python train.py --n_layer=19 --d_model=64 --n_head=2 --n_kv_head=1 --head_dim=32 --d_mlp=256 --vocab_size=2048 --activation="gelu" --norm="layernorm" --norm_place="pre" --norm_eps=1e-05 --positions="learned+rope" --rope_base=10000.0 --rope_fraction=1.0 --qk_norm=false --attn_scale=0.177 --bias="qkv" --tie_embeddings=true --parallel_block=true --init="normal" --init_std_qkv=0.0712 --init_std_o=0.0115 --init_std_up=0.0712 --init_std_down=0.00577 --optimizer="soap_variant" --lr=0.00425 --lr_mult_up=0.936 --beta1=0.95 --beta2=0.98 --lr_head=0.00805 --grad_clip=1.0 --warmup_steps=200 --schedule="cos" --final_lr_fraction=0.1 --batch_tokens=16384 --seq_len=256 --doc_mask=true --train_tokens=81550000 --steps=4978 --dataset="wikipedia_en"
Each number is 200 + 30 x the weight over its row's rms, rounded and kept within 0 to 999. Layers, rows and columns count from 0. The size before them is the row's rms in percent of the matrix's.

# down: layer 12 MLP down (transposed), 256x64, rms 0.0811, rows 6-58, columns 0-63
# up: layer 12 MLP up, 256x64, rms 0.0815, rows 7-58, columns 0-63
down6,101,199,210,197,198,199,207,194,199,223,246,198,204,205,180,248,215,193,231,202,196,134,194,235,145,165,160,151,216,161,192,122,182,205,163,229,219,261,229,165,193,172,201,189,195,185,247,213,121,195,192,220,197,234,214,230,218,183,173,159,205,256,161,212,197
up7,125,186,267,194,192,157,184,254,164,247,181,215,215,175,178,184,175,207,191,184,195,212,135,214,223,205,202,195,267,192,220,145,223,234,194,217,189,200,251,179,217,220,202,215,175,150,158,282,210,157,205,137,187,226,173,197,187,209,210,195,195,227,196,237,189
down7,117,219,183,262,190,167,186,218,208,253,245,220,185,162,264,212,222,189,238,165,259,181,179,203,223,228,211,181,252,182,196,202,201,169,207,203,179,225,197,174,165,213,219,200,197,244,200,261,216,209,191,215,233,215,216,213,136,217,258,221,257,218,208,176,147
up8,104,201,197,182,209,183,235,208,229,213,144,180,221,166,218,206,183,142,209,197,244,162,193,210,256,165,226,162,151,211,192,219,148,210,187,231,177,158,197,169,181,142,186,248,150,183,209,237,192,159,214,190,182,268,216,199,202,181,205,256,226,153,220,225,185
down8,107,253,182,218,204,238,146,214,189,200,168,152,202,174,215,155,189,196,190,225,251,171,247,243,258,241,205,164,189,194,211,204,211,230,222,247,238,179,194,213,237,219,160,172,233,183,197,199,223,216,151,181,215,209,241,170,250,166,199,249,197,183,211,235,250
up9,092,194,256,151,221,178,185,181,181,234,200,141,208,238,183,169,166,256,215,181,184,197,205,247,195,226,209,243,182,159,199,238,200,206,190,185,201,193,144,142,176,178,167,179,226,214,224,146,194,211,174,211,242,213,233,199,276,176,171,171,246,174,197,177,191
down9,095,239,185,211,173,185,194,220,239,189,140,238,199,180,232,212,208,202,247,190,167,183,187,247,178,217,216,182,175,190,217,174,202,252,202,214,237,258,260,159,230,209,169,258,183,148,157,236,206,184,206,184,262,206,231,204,207,207,195,148,178,196,147,184,227
up10,092,178,165,229,216,148,187,202,160,201,235,180,184,140,204,173,176,195,194,196,224,236,203,119,222,178,197,147,237,255,197,193,214,205,206,186,202,200,209,187,251,165,202,204,207,134,179,213,182,214,233,216,210,215,189,190,145,168,149,182,277,215,202,159,191
down10,101,205,228,154,174,255,239,201,201,188,154,222,201,153,243,170,204,232,175,207,173,195,251,235,139,204,248,206,218,146,178,220,180,217,144,188,191,227,220,186,189,212,187,204,186,209,168,182,215,204,134,159,201,138,183,182,211,181,221,226,175,181,162,147,194
up11,098,150,205,236,207,194,242,244,192,193,171,121,244,187,210,181,248,169,186,191,180,229,124,192,221,162,158,214,245,195,136,170,212,201,203,202,175,176,196,160,212,219,237,189,185,176,152,143,218,166,193,232,174,210,170,190,212,184,179,177,186,175,198,211,178
down11,102,212,175,207,245,203,160,182,199,207,185,216,232,195,226,209,161,198,201,235,175,191,228,169,178,169,155,230,222,205,224,219,200,221,219,248,186,189,204,250,193,220,208,157,198,277,257,193,201,191,140,296,207,164,198,232,229,234,153,231,182,229,201,218,196
up12,090,185,143,202,249,240,158,189,171,136,215,152,182,182,187,195,200,199,196,181,220,152,159,198,175,162,172,252,209,221,219,183,212,173,206,201,236,181,176,166,220,168,280,201,195,184,166,192,196,183,169,185,174,199,241,157,173,225,197,183,235,200,168,269,221
down12,093,160,281,190,186,219,177,182,180,226,181,168,219,189,234,177,227,209,215,219,201,223,217,254,170,237,230,186,216,148,199,220,199,216,191,204,245,258,264,169,237,223,159,209,152,145,192,186,195,180,160,181,236,204,213,200,222,241,199,233,167,214,216,153,224
up13,094,190,188,126,213,202,203,215,151,198,191,161,175,154,189,194,214,234,173,185,211,272,161,217,221,207,251,197,270,228,184,176,181,190,247,179,196,263,251,186,220,226,235,201,165,215,193,249,193,225,196,176,184,211,246,183,180,214,162,204,205,211,231,235,233
down13,097,275,246,167,183,206,224,190,214,172,145,230,220,217,227,168,157,227,199,238,211,203,225,177,184,150,147,173,185,149,191,153,198,224,169,254,243,175,199,166,177,202,217,221,201,188,179,145,191,207,224,199,195,201,171,191,218,160,215,170,244,195,159,214,246
up14,096,242,201,195,167,169,182,229,186,246,226,162,234,203,212,222,139,209,223,166,233,170,177,212,231,187,226,221,230,218,138,166,187,202,206,168,168,250,163,139,163,191,224,249,181,193,224,164,233,270,161,207,212,225,235,218,170,176,179,196,177,187,229,206,192
down14,101,194,177,175,191,175,200,165,213,217,263,172,159,189,185,242,291,207,195,207,155,159,173,214,168,216,195,212,212,175,238,184,248,174,230,232,253,216,211,215,137,213,174,166,189,210,210,204,142,195,259,240,194,190,187,229,256,217,210,223,207,194,204,212,207
up15,090,222,237,173,198,206,170,197,175,182,220,166,174,181,182,185,191,141,163,182,219,206,251,192,192,179,157,186,207,172,154,224,200,200,235,149,179,138,219,170,157,205,220,223,175,259,173,207,169,173,177,221,268,223,185,198,198,156,175,205,165,137,168,199,160
down15,095,185,243,200,161,191,256,170,194,224,119,179,219,158,209,184,208,201,255,207,164,174,197,236,167,237,235,212,151,199,164,254,202,223,149,196,203,224,235,242,192,197,185,200,211,202,163,162,213,213,179,166,190,204,174,141,168,159,243,232,198,195,181,169,209
up16,113,230,149,198,197,230,210,182,186,224,187,226,221,213,205,206,131,250,141,194,250,244,218,209,179,244,154,196,204,223,196,244,239,227,206,191,189,181,176,180,206,184,155,194,212,229,199,114,196,205,155,207,155,223,235,192,196,192,264,193,169,182,209,167,178
down16,113,232,186,239,202,152,197,209,195,200,186,194,152,188,193,191,175,240,231,211,200,177,178,225,171,188,179,185,215,148,232,186,178,170,267,166,247,231,250,203,183,244,188,191,196,207,208,260,191,268,133,227,244,187,152,178,181,170,192,181,171,172,209,223,230
up17,107,253,197,203,255,200,159,146,200,175,235,201,184,230,206,194,177,192,169,170,216,193,204,229,181,204,222,198,253,236,196,186,183,206,208,204,212,260,203,156,173,180,178,229,240,151,188,172,207,196,201,229,216,270,165,241,217,232,235,168,142,142,197,164,168
down17,120,211,173,165,157,203,223,264,189,197,160,195,212,231,235,212,192,264,189,242,174,209,181,191,184,183,175,166,197,193,164,210,270,204,212,225,192,193,222,223,275,196,246,236,186,224,201,173,254,222,232,191,191,190,232,173,214,212,213,262,266,229,197,214,213
up18,096,222,178,210,181,154,212,227,222,157,220,195,239,232,264,197,169,205,177,198,200,220,182,222,220,206,145,239,153,243,197,265,194,219,147,178,203,176,210,180,220,266,213,187,200,181,183,174,186,152,143,182,219,201,275,180,253,225,193,201,185,195,194,186,215
down18,112,239,221,184,166,205,299,232,209,202,170,186,203,162,180,168,143,184,200,238,233,209,180,198,207,226,159,249,178,210,164,226,210,273,151,184,149,213,190,171,229,199,208,200,175,239,225,200,212,208,170,165,157,230,184,148,192,171,210,184,208,190,199,208,211
up19,095,217,173,229,234,173,207,186,244,222,211,211,218,173,234,222,229,192,158,176,242,222,218,203,162,174,175,244,232,190,221,202,253,244,192,188,242,237,262,230,203,203,168,195,205,160,238,182,227,232,228,253,174,255,197,177,165,252,238,199,172,181,224,156,181
down19,094,203,255,176,163,217,245,196,194,209,226,206,193,212,227,186,213,156,213,204,209,196,176,190,211,259,227,177,151,250,210,228,172,172,168,187,173,228,223,200,253,164,224,202,243,244,171,221,224,184,241,167,255,221,253,222,146,144,212,174,220,175,224,235,187
up20,105,181,172,178,226,219,229,161,213,223,208,180,256,197,166,206,208,162,157,193,243,175,250,240,236,223,159,223,186,157,226,197,190,250,216,140,220,162,186,208,173,199,178,157,164,223,265,200,195,182,191,185,145,233,208,160,184,176,262,183,196,172,182,206,209
down20,111,173,201,177,223,180,181,218,228,186,221,207,161,254,181,175,199,239,175,236,197,206,230,171,221,174,195,179,236,202,201,217,194,220,193,143,219,215,210,193,219,161,284,191,251,146,199,183,200,236,170,269,227,176,212,202,163,120,145,194,207,214,213,205,226
up21,092,202,170,244,193,191,213,192,185,159,238,212,166,187,217,187,216,221,169,195,177,161,161,178,244,204,197,197,161,203,223,205,203,233,192,214,159,200,130,162,172,171,274,129,177,227,189,172,169,190,171,205,174,235,230,175,200,192,248,181,220,144,164,177,247
down21,096,173,218,175,145,232,269,206,177,199,179,248,217,189,231,205,198,215,217,233,179,203,206,162,178,228,236,228,147,199,209,183,208,175,214,189,108,202,266,199,220,240,207,179,192,156,190,225,170,192,216,241,196,201,158,187,204,196,227,223,275,183,191,174,217
up22,105,173,231,208,155,176,188,196,261,237,210,188,150,222,217,153,225,221,161,208,222,162,167,256,169,237,169,188,205,191,253,268,181,213,221,152,184,212,245,219,146,208,199,198,227,200,202,223,242,235,204,206,251,225,176,193,175,218,217,162,181,166,212,177,224
down22,094,233,136,207,240,212,191,210,203,185,229,197,276,272,182,201,188,215,226,261,236,230,198,189,213,164,173,194,199,157,266,191,210,215,205,216,185,206,202,254,207,275,192,203,227,202,214,156,203,194,156,219,167,188,211,185,169,173,177,186,181,239,199,220,237
up23,105,159,228,203,209,118,201,189,220,226,244,197,202,176,180,145,196,215,180,242,231,226,220,161,199,195,200,178,168,207,235,205,140,192,204,218,179,272,189,237,256,242,226,175,238,234,224,204,243,173,140,209,231,196,169,175,210,183,182,209,198,181,213,206,240
down23,111,234,169,214,242,174,222,242,189,241,226,214,136,233,193,207,168,193,218,223,203,155,226,221,213,198,173,165,145,209,141,159,205,219,153,223,182,173,228,193,224,203,194,175,177,212,174,160,239,214,233,214,203,175,206,255,190,238,153,240,251,211,215,228,248
up24,094,236,191,134,189,228,201,203,213,175,224,177,179,201,211,187,185,210,168,231,235,205,200,223,166,116,151,198,209,195,171,153,155,259,256,169,201,174,173,213,253,172,155,198,210,178,201,255,227,199,164,211,189,231,195,198,192,236,200,245,156,190,165,198,212
down24,093,172,249,217,180,241,235,167,170,235,183,216,265,158,211,218,188,208,255,220,183,221,206,200,163,225,243,182,195,174,228,234,210,218,130,200,244,261,249,226,191,203,249,201,182,214,213,185,187,203,180,140,229,183,178,152,172,207,192,218,235,218,199,189,169
up25,105,161,158,159,204,182,201,156,214,168,203,263,168,122,221,149,161,194,192,219,250,182,220,197,267,202,212,168,212,238,188,207,262,194,201,219,201,198,180,195,188,182,155,186,211,185,173,188,205,214,222,144,172,186,195,193,253,174,201,159,239,218,167,175,214
down25,094,154,197,204,214,165,242,257,194,166,257,226,215,238,233,226,183,166,242,224,205,228,185,227,222,215,165,234,207,179,165,196,195,215,188,264,230,187,236,168,202,219,213,243,195,150,213,235,225,184,169,237,149,273,192,234,187,210,189,222,196,160,212,224,210
up26,088,163,193,217,243,150,201,214,169,157,196,197,193,197,232,178,195,225,168,214,208,185,167,143,253,216,146,240,177,170,209,209,207,191,194,248,244,244,126,204,246,242,180,204,200,219,216,188,215,233,201,247,160,182,207,167,162,149,218,202,222,213,195,230,241
down26,089,152,265,174,161,248,228,160,194,181,161,210,205,182,230,229,173,167,230,198,167,210,197,238,185,195,238,182,171,186,154,208,201,216,128,199,187,232,216,223,216,188,253,206,218,176,152,133,164,209,163,160,207,188,187,185,173,171,172,172,192,174,197,166,234
up27,096,167,247,233,155,139,254,212,210,146,247,234,205,173,209,194,227,162,192,181,265,163,222,160,196,212,229,140,234,179,159,228,179,217,186,181,220,161,204,229,187,196,190,159,245,188,181,206,182,197,223,215,185,239,241,183,212,160,190,242,171,190,196,180,197
down27,104,218,112,217,247,213,192,197,213,232,153,181,178,204,184,183,169,246,178,217,191,214,225,197,213,196,137,147,169,192,222,200,195,169,184,159,203,250,188,205,151,234,209,175,177,200,128,172,223,225,155,195,212,218,244,193,185,243,180,145,196,220,212,195,176
up28,103,192,193,228,196,160,214,242,208,158,250,226,183,180,175,250,183,212,168,164,223,216,179,156,218,210,236,224,210,225,218,178,220,280,155,174,162,240,216,240,146,155,224,185,208,192,196,201,156,207,207,174,196,198,265,157,239,204,209,191,240,199,198,213,248
down28,110,220,198,264,179,194,204,237,148,199,219,161,230,137,204,183,184,178,157,228,174,187,246,202,220,188,191,175,242,218,224,160,199,241,221,201,189,192,161,207,217,261,179,198,198,213,178,203,221,245,147,241,192,220,243,192,227,188,239,189,207,232,248,260,157
up29,110,196,182,213,203,187,115,232,204,181,219,146,205,167,216,123,239,211,190,264,211,167,208,168,180,208,172,177,222,217,186,128,196,255,198,202,168,203,195,187,253,177,147,203,187,212,214,190,219,229,224,195,191,235,172,234,219,228,205,218,237,191,225,244,192
down29,106,226,161,222,183,147,126,236,197,173,201,200,206,249,193,196,224,231,159,222,213,258,173,189,216,235,202,240,164,201,267,157,190,194,181,166,149,214,183,181,167,170,148,177,205,225,239,193,177,170,186,162,213,216,198,209,245,188,189,165,179,212,185,248,202
up30,079,208,240,198,212,215,162,185,201,185,232,157,154,145,190,213,184,215,219,234,233,263,206,200,181,171,267,193,189,248,219,227,165,213,205,198,153,195,188,200,223,180,231,211,225,142,154,205,140,269,220,201,194,222,244,201,151,216,169,188,205,167,211,220,222
down30,084,252,204,218,249,181,238,144,233,182,196,269,222,170,195,220,184,163,208,161,197,166,212,224,189,232,206,279,179,188,168,237,187,210,200,182,216,235,184,177,225,198,224,274,183,216,244,189,187,200,157,179,252,172,155,176,175,189,174,192,181,216,217,175,193
up31,083,191,178,208,208,183,200,201,144,200,242,167,201,151,220,201,205,247,227,170,189,179,149,267,167,245,209,210,250,214,159,225,226,170,183,192,212,142,211,203,186,213,200,160,200,208,179,200,204,118,202,154,227,237,206,206,262,185,208,226,207,161,214,158,229
down31,102,191,207,141,208,229,260,157,215,200,149,226,225,200,244,170,223,183,178,214,180,171,267,218,174,207,188,165,143,168,211,149,194,260,194,222,191,237,197,212,189,203,227,212,161,199,168,203,162,237,189,190,198,131,185,207,158,241,203,188,218,214,182,221,158
up32,093,180,206,214,165,183,222,211,182,162,217,163,212,167,204,190,195,176,188,170,187,236,164,138,174,151,194,207,262,181,236,188,143,201,194,199,216,181,195,239,163,184,169,216,258,198,187,152,228,149,219,217,260,255,227,242,208,248,166,203,226,183,228,213,215
down32,099,244,222,155,252,197,208,146,205,191,219,211,182,193,172,226,161,166,205,206,193,188,217,195,265,195,212,192,153,180,247,160,171,162,218,177,221,231,212,229,251,248,185,174,174,261,218,211,232,261,219,154,185,209,175,182,230,228,215,194,171,254,184,188,189
up33,106,180,191,149,218,191,198,186,199,233,248,146,207,259,175,216,179,204,169,174,232,170,172,224,267,230,197,248,173,207,152,234,182,181,231,231,230,189,145,176,226,228,186,171,177,196,225,197,238,235,152,168,184,228,162,230,187,232,213,149,203,173,181,212,213
down33,104,253,214,227,228,198,155,198,220,167,257,110,228,181,166,201,168,201,229,195,245,190,159,228,197,184,172,245,180,172,193,214,209,205,229,170,207,191,172,168,236,281,218,164,153,182,232,180,195,200,219,192,257,187,193,209,232,172,206,204,171,190,212,219,214
up34,082,224,194,224,196,196,193,164,228,218,196,142,185,177,262,199,187,127,200,160,217,227,204,224,231,178,174,179,159,200,207,235,158,204,192,205,175,231,193,137,225,207,167,217,192,163,220,198,192,222,258,122,232,217,183,235,199,202,219,249,203,192,142,163,195
down34,084,151,121,212,265,149,190,183,189,170,193,183,182,212,223,206,200,185,245,143,222,228,180,195,222,180,191,215,199,174,206,233,200,216,182,185,182,233,229,219,198,191,170,155,213,180,290,188,239,216,224,225,192,213,156,187,191,142,169,213,189,210,172,227,156
up35,100,183,185,193,248,165,234,251,179,190,204,239,200,178,184,223,210,143,190,193,215,157,107,217,199,161,204,203,187,217,221,190,149,160,224,200,230,175,195,197,178,145,220,203,182,153,188,176,207,217,219,205,236,226,232,261,233,186,262,215,249,207,184,223,197
down35,104,209,195,161,202,152,199,201,174,184,166,238,155,209,210,206,211,167,206,196,197,183,190,240,180,93,180,178,195,168,166,204,225,242,190,208,181,196,215,207,200,167,204,167,246,160,242,233,165,187,228,208,131,212,250,140,224,172,208,212,207,210,164,215,163
up36,096,258,191,224,157,168,204,221,173,188,257,187,225,234,227,204,182,233,176,220,226,226,281,208,196,182,249,282,228,186,177,189,194,183,238,194,161,247,194,183,172,183,245,208,169,215,211,223,193,204,178,198,186,224,262,170,220,185,179,234,206,224,245,212,205
down36,093,220,186,191,181,194,189,200,233,215,234,178,216,270,174,252,248,183,260,201,147,189,151,226,228,210,178,196,191,199,195,189,204,145,196,206,187,228,179,248,193,213,197,149,176,194,214,219,169,203,210,223,200,160,172,225,166,211,211,186,260,264,163,263,166
up37,103,184,173,188,187,186,199,193,153,206,208,240,201,152,199,153,214,183,178,238,185,203,199,220,175,114,222,262,220,179,205,210,192,216,205,195,194,216,204,189,181,253,209,271,173,246,178,161,177,200,234,150,229,175,220,247,202,254,193,242,198,210,253,159,199
down37,094,257,199,194,201,171,130,249,183,216,268,181,211,217,176,191,246,210,209,190,228,152,167,203,208,164,169,206,156,227,155,192,202,175,236,197,198,189,195,217,240,255,196,249,209,217,211,173,232,189,218,240,238,184,249,247,199,208,217,200,239,257,202,217,177
up38,084,209,236,190,202,187,211,209,191,175,222,210,157,250,161,229,208,200,167,201,206,185,179,181,175,115,189,129,208,206,248,184,199,236,209,206,203,211,179,142,180,197,212,199,171,190,195,201,175,146,187,165,183,248,185,237,191,220,173,231,207,183,97,175,196
down38,091,145,243,200,261,250,247,137,190,246,134,223,209,181,215,200,198,225,170,199,197,188,242,222,209,246,211,199,215,192,180,235,172,226,170,167,230,206,213,154,196,160,205,220,188,218,175,199,211,238,174,176,225,166,175,141,225,179,199,188,163,157,236,181,193
up39,101,190,219,176,214,232,235,269,197,220,211,238,223,233,153,148,215,184,216,226,219,180,142,163,226,166,208,173,171,150,174,226,242,196,184,154,205,158,158,171,235,180,224,221,179,187,166,203,183,230,189,231,197,184,183,207,179,210,241,196,214,115,213,229,221
down39,099,236,175,131,169,224,194,216,207,129,104,242,221,211,176,146,169,207,212,207,184,220,173,206,218,178,225,147,175,221,255,161,191,247,187,192,199,184,189,201,220,215,221,203,201,186,245,190,216,208,208,223,243,167,192,230,219,168,145,211,180,181,201,208,200
up40,091,189,179,136,189,179,260,237,240,166,207,202,222,141,194,207,208,199,224,163,172,159,159,285,189,176,196,211,214,170,229,224,179,205,193,226,221,209,152,209,187,191,141,158,201,211,221,211,212,195,206,182,212,241,236,204,212,236,199,236,124,215,209,220,222
down40,092,221,242,237,217,264,246,145,184,195,175,238,226,180,238,207,189,244,159,213,156,226,247,216,214,226,266,202,206,226,197,198,173,276,164,181,210,235,223,210,244,176,236,237,216,189,193,185,202,214,191,153,220,198,183,154,178,189,189,216,239,185,204,174,204
up41,102,158,251,190,151,214,205,217,222,161,200,141,182,171,175,132,204,149,215,217,235,188,148,192,204,171,219,228,182,237,188,176,198,195,240,220,203,234,203,217,173,219,191,197,203,198,235,224,232,180,175,194,242,231,279,201,204,169,238,217,201,187,223,125,218
down41,101,200,186,243,189,173,196,247,185,197,155,248,174,273,215,248,241,203,230,212,210,186,211,169,206,191,185,205,166,192,171,236,167,154,228,217,207,178,222,229,199,168,234,155,217,181,199,188,214,170,275,259,205,194,191,252,153,208,187,150,201,230,171,221,210
up42,109,176,267,194,258,210,177,173,188,192,258,243,221,224,206,188,189,210,171,243,241,228,160,233,160,225,182,201,205,204,204,192,178,173,137,224,229,193,238,158,207,248,273,218,197,167,179,214,168,239,213,147,231,216,203,214,193,177,239,186,172,189,224,191,205
down42,118,200,201,172,186,189,178,186,239,190,131,193,200,216,245,202,233,184,172,194,182,143,228,158,214,205,193,235,200,247,191,222,215,151,218,196,243,210,259,271,190,231,230,166,247,193,189,261,243,186,198,207,209,191,181,163,204,222,128,215,223,202,219,230,221
up43,099,203,181,183,179,243,259,176,130,229,207,231,186,207,195,215,204,226,182,218,180,191,152,233,214,139,213,265,227,174,178,221,207,215,211,235,169,185,182,199,233,206,207,197,172,159,186,228,192,273,164,157,162,198,241,135,192,224,192,187,200,148,217,198,201
down43,091,184,183,215,212,151,170,207,200,216,202,187,160,231,150,186,147,179,153,226,183,235,141,191,224,216,119,236,228,236,231,192,236,226,202,152,187,209,203,150,184,221,162,216,211,203,178,191,205,221,221,172,185,270,207,246,223,212,184,186,213,249,176,224,230
up44,108,179,237,222,208,205,207,177,180,193,205,169,247,193,186,158,173,238,155,210,213,230,163,200,204,226,235,202,229,245,190,167,231,221,239,192,238,274,149,188,208,186,187,157,187,239,180,193,209,199,154,222,153,229,216,194,218,212,114,204,246,245,204,184,230
down44,112,195,193,189,201,159,210,254,203,157,194,166,193,215,229,188,129,212,187,205,232,230,203,198,205,210,221,214,186,202,205,201,252,222,199,190,156,154,220,165,201,169,156,205,212,222,210,138,232,258,194,201,138,232,217,157,257,152,213,191,203,168,177,143,240
up45,116,209,237,184,189,188,174,208,209,192,261,191,239,204,174,180,263,160,176,198,208,198,174,225,249,193,230,213,184,125,203,207,178,215,168,142,174,205,191,143,262,188,166,160,187,183,210,191,226,192,239,153,188,227,157,222,224,202,227,201,245,236,173,218,160
down45,119,201,191,247,193,225,179,223,221,236,186,198,184,198,171,208,229,173,174,206,192,132,194,230,234,172,196,262,259,178,187,233,214,218,156,171,140,160,197,234,261,206,215,171,183,224,175,213,248,203,212,229,170,242,181,248,186,158,210,178,222,149,185,228,181
up46,094,186,228,183,197,167,185,216,166,164,211,209,219,201,206,158,243,211,207,199,232,244,214,205,239,212,224,177,146,257,244,165,179,228,176,155,220,220,127,169,174,205,176,219,221,178,215,203,189,164,202,186,155,200,254,158,180,243,247,184,157,167,162,239,208
down46,096,195,220,196,197,217,231,159,236,219,219,157,211,225,248,197,236,203,217,220,209,235,266,221,194,185,217,141,153,204,200,184,203,175,245,218,222,162,193,230,219,202,168,220,231,189,191,178,254,149,204,212,173,188,222,143,157,221,237,182,269,194,190,264,193
up47,088,207,198,301,241,206,179,244,146,198,207,205,168,180,182,250,176,194,127,180,202,187,230,171,219,169,230,212,207,197,255,188,190,209,197,194,187,190,216,190,184,215,190,212,189,294,211,235,213,204,153,189,179,211,186,224,183,174,194,224,145,165,182,214,205
down47,091,190,200,180,182,229,214,242,196,245,143,227,207,204,208,230,228,231,233,248,162,191,260,243,150,192,193,219,145,209,154,173,208,222,226,230,198,202,229,219,211,191,168,238,183,211,193,224,230,168,226,183,246,166,191,158,170,253,207,240,244,203,253,176,206
up48,113,184,239,133,177,181,138,219,207,157,193,198,187,212,189,193,207,191,147,203,222,141,180,202,219,196,178,228,229,232,201,148,237,203,180,217,205,175,184,156,190,255,141,218,234,159,212,168,231,161,180,155,223,216,164,238,245,209,182,204,204,188,223,165,160
down48,107,164,169,211,167,203,192,209,232,196,185,218,199,262,190,194,213,193,200,192,212,205,145,247,180,234,164,193,199,227,219,185,201,183,205,188,193,177,164,240,212,157,207,236,217,213,196,217,245,242,209,208,177,181,221,203,107,122,207,220,159,196,204,289,223
up49,102,167,193,202,209,171,205,146,200,206,215,243,216,185,202,190,132,199,184,202,168,210,208,242,195,172,192,264,227,143,216,226,243,126,168,168,168,183,187,148,165,196,195,182,182,234,201,217,215,195,207,195,248,254,191,203,185,203,232,208,173,135,257,196,195
down49,102,158,250,152,263,198,194,183,171,173,234,237,239,200,159,159,236,173,207,211,196,179,181,216,209,204,223,177,192,156,190,185,158,239,205,212,151,130,163,210,211,191,213,245,169,173,194,144,175,219,198,199,185,212,149,158,207,204,144,165,193,181,206,172,188
up50,096,243,235,231,135,226,230,203,196,173,210,157,236,202,199,172,221,242,198,185,208,238,134,195,168,211,131,206,220,187,187,214,177,287,195,162,192,179,173,171,155,233,209,240,211,257,172,180,207,173,200,153,219,185,220,219,190,182,212,167,193,199,212,215,181
down50,105,227,201,211,218,167,182,183,199,164,218,181,204,180,158,189,218,179,205,191,195,194,284,219,265,213,264,201,239,207,217,265,181,171,225,208,238,195,203,208,230,166,177,162,182,176,190,234,185,232,211,218,169,249,150,157,260,227,187,186,175,217,181,238,167
up51,079,192,228,240,174,128,180,169,214,199,237,220,177,217,155,183,199,212,176,205,220,215,221,125,224,167,239,171,219,225,196,182,196,270,219,215,173,204,196,180,217,182,216,214,222,162,199,198,235,191,188,232,180,160,125,182,236,195,193,254,172,158,255,186,198
down51,093,234,223,160,214,241,232,213,185,225,192,206,221,214,247,193,224,202,227,208,182,228,229,242,119,251,231,240,167,219,195,212,184,192,201,197,269,243,193,206,258,234,208,203,210,191,238,206,144,205,162,198,212,210,248,160,194,259,222,230,204,209,156,195,190
up52,090,148,191,172,192,176,206,218,183,211,205,206,186,158,199,213,164,204,204,262,219,279,204,256,224,205,246,196,227,150,222,232,221,210,185,213,202,181,210,224,230,225,165,184,131,241,216,187,240,221,240,219,238,194,167,233,250,191,160,186,165,205,239,233,216
down52,097,242,214,199,231,256,225,187,213,191,191,253,227,191,272,202,248,225,227,228,183,161,228,207,146,226,187,244,229,203,174,200,193,218,183,182,166,258,236,193,234,188,223,212,271,191,205,181,163,203,177,210,207,204,178,185,184,202,249,247,235,260,205,209,182
up53,095,280,240,187,199,233,185,192,179,217,173,185,177,199,156,187,193,164,141,216,220,208,209,214,184,194,209,225,198,153,210,162,160,162,247,219,196,241,189,175,213,259,202,213,207,131,167,171,252,204,219,187,208,215,259,214,185,184,155,226,238,173,236,210,175
down53,099,185,218,223,178,238,202,228,234,206,179,202,200,225,151,177,217,158,220,205,229,180,236,188,236,149,182,156,158,270,199,165,208,151,216,246,165,209,195,174,247,158,176,181,167,202,169,216,203,181,265,198,228,196,259,199,200,159,167,221,209,194,198,250,170
up54,110,223,211,253,220,194,193,189,225,214,253,126,251,225,209,234,219,166,181,178,240,199,144,235,165,210,155,199,217,228,187,172,213,251,245,218,200,183,227,148,183,256,240,159,182,216,230,187,220,196,188,210,235,191,203,196,196,181,209,230,218,205,215,273,201
down54,120,201,147,243,207,123,205,294,193,177,229,202,183,191,148,165,152,237,232,211,178,192,198,189,213,200,203,225,204,221,160,186,192,175,217,177,215,222,202,226,187,194,186,275,169,178,188,265,192,178,213,213,215,201,209,234,158,237,186,161,216,183,234,199,213
up55,110,164,236,205,212,220,221,179,157,240,217,134,179,187,193,218,200,223,208,222,212,170,207,238,209,164,216,192,204,178,211,214,218,165,186,198,160,196,152,164,220,209,220,206,213,204,188,167,191,172,195,134,209,226,250,279,211,131,194,244,236,203,230,274,199
down55,109,225,170,167,196,244,221,188,173,212,206,209,183,192,195,228,228,228,162,193,175,221,261,197,182,183,187,197,184,253,217,204,202,89,195,236,183,186,223,196,217,240,199,220,144,172,187,167,197,181,247,261,197,226,197,244,213,200,213,189,197,163,174,227,263
up56,106,228,200,227,193,180,184,177,153,175,194,163,241,189,189,140,148,198,166,223,177,181,173,200,194,222,158,130,217,216,223,242,264,232,217,169,266,231,237,216,178,246,189,209,205,207,196,201,185,223,222,233,173,203,254,194,217,207,238,206,174,241,202,187,254
down56,096,198,182,235,187,187,198,162,233,162,242,231,139,219,158,208,259,226,211,155,254,242,180,184,169,253,223,191,202,255,181,235,184,202,206,209,182,185,175,212,202,198,201,157,153,187,193,205,169,222,207,160,210,222,230,192,175,188,210,202,215,149,227,275,158
up57,086,216,226,177,171,214,158,178,241,221,214,189,180,244,168,166,180,165,155,160,208,209,230,158,190,190,205,164,164,253,215,191,159,250,186,127,226,210,206,177,197,181,240,224,176,191,146,233,264,184,189,248,187,191,216,196,192,200,187,250,184,197,234,196,243
down57,097,213,186,207,273,236,220,151,210,188,197,169,220,143,223,225,168,215,191,186,184,234,215,193,170,231,196,233,251,164,224,226,202,161,147,244,138,169,203,214,186,164,206,170,193,233,169,189,168,196,191,189,203,147,188,165,190,241,201,135,177,198,171,161,198
up58,098,204,227,250,244,186,209,179,214,213,220,241,131,195,203,165,180,200,196,177,222,227,162,209,191,261,194,244,189,210,207,232,160,200,189,194,189,205,188,187,213,208,163,198,169,229,182,234,191,294,177,138,185,193,258,229,219,188,238,243,207,234,191,195,250
down58,100,198,160,185,178,197,215,182,246,202,166,150,242,212,197,163,147,208,210,224,210,181,188,134,185,219,181,173,231,195,264,239,202,234,235,232,254,206,234,227,160,196,212,187,260,183,212,179,170,201,166,163,243,177,152,187,189,216,208,167,178,156,236,182,219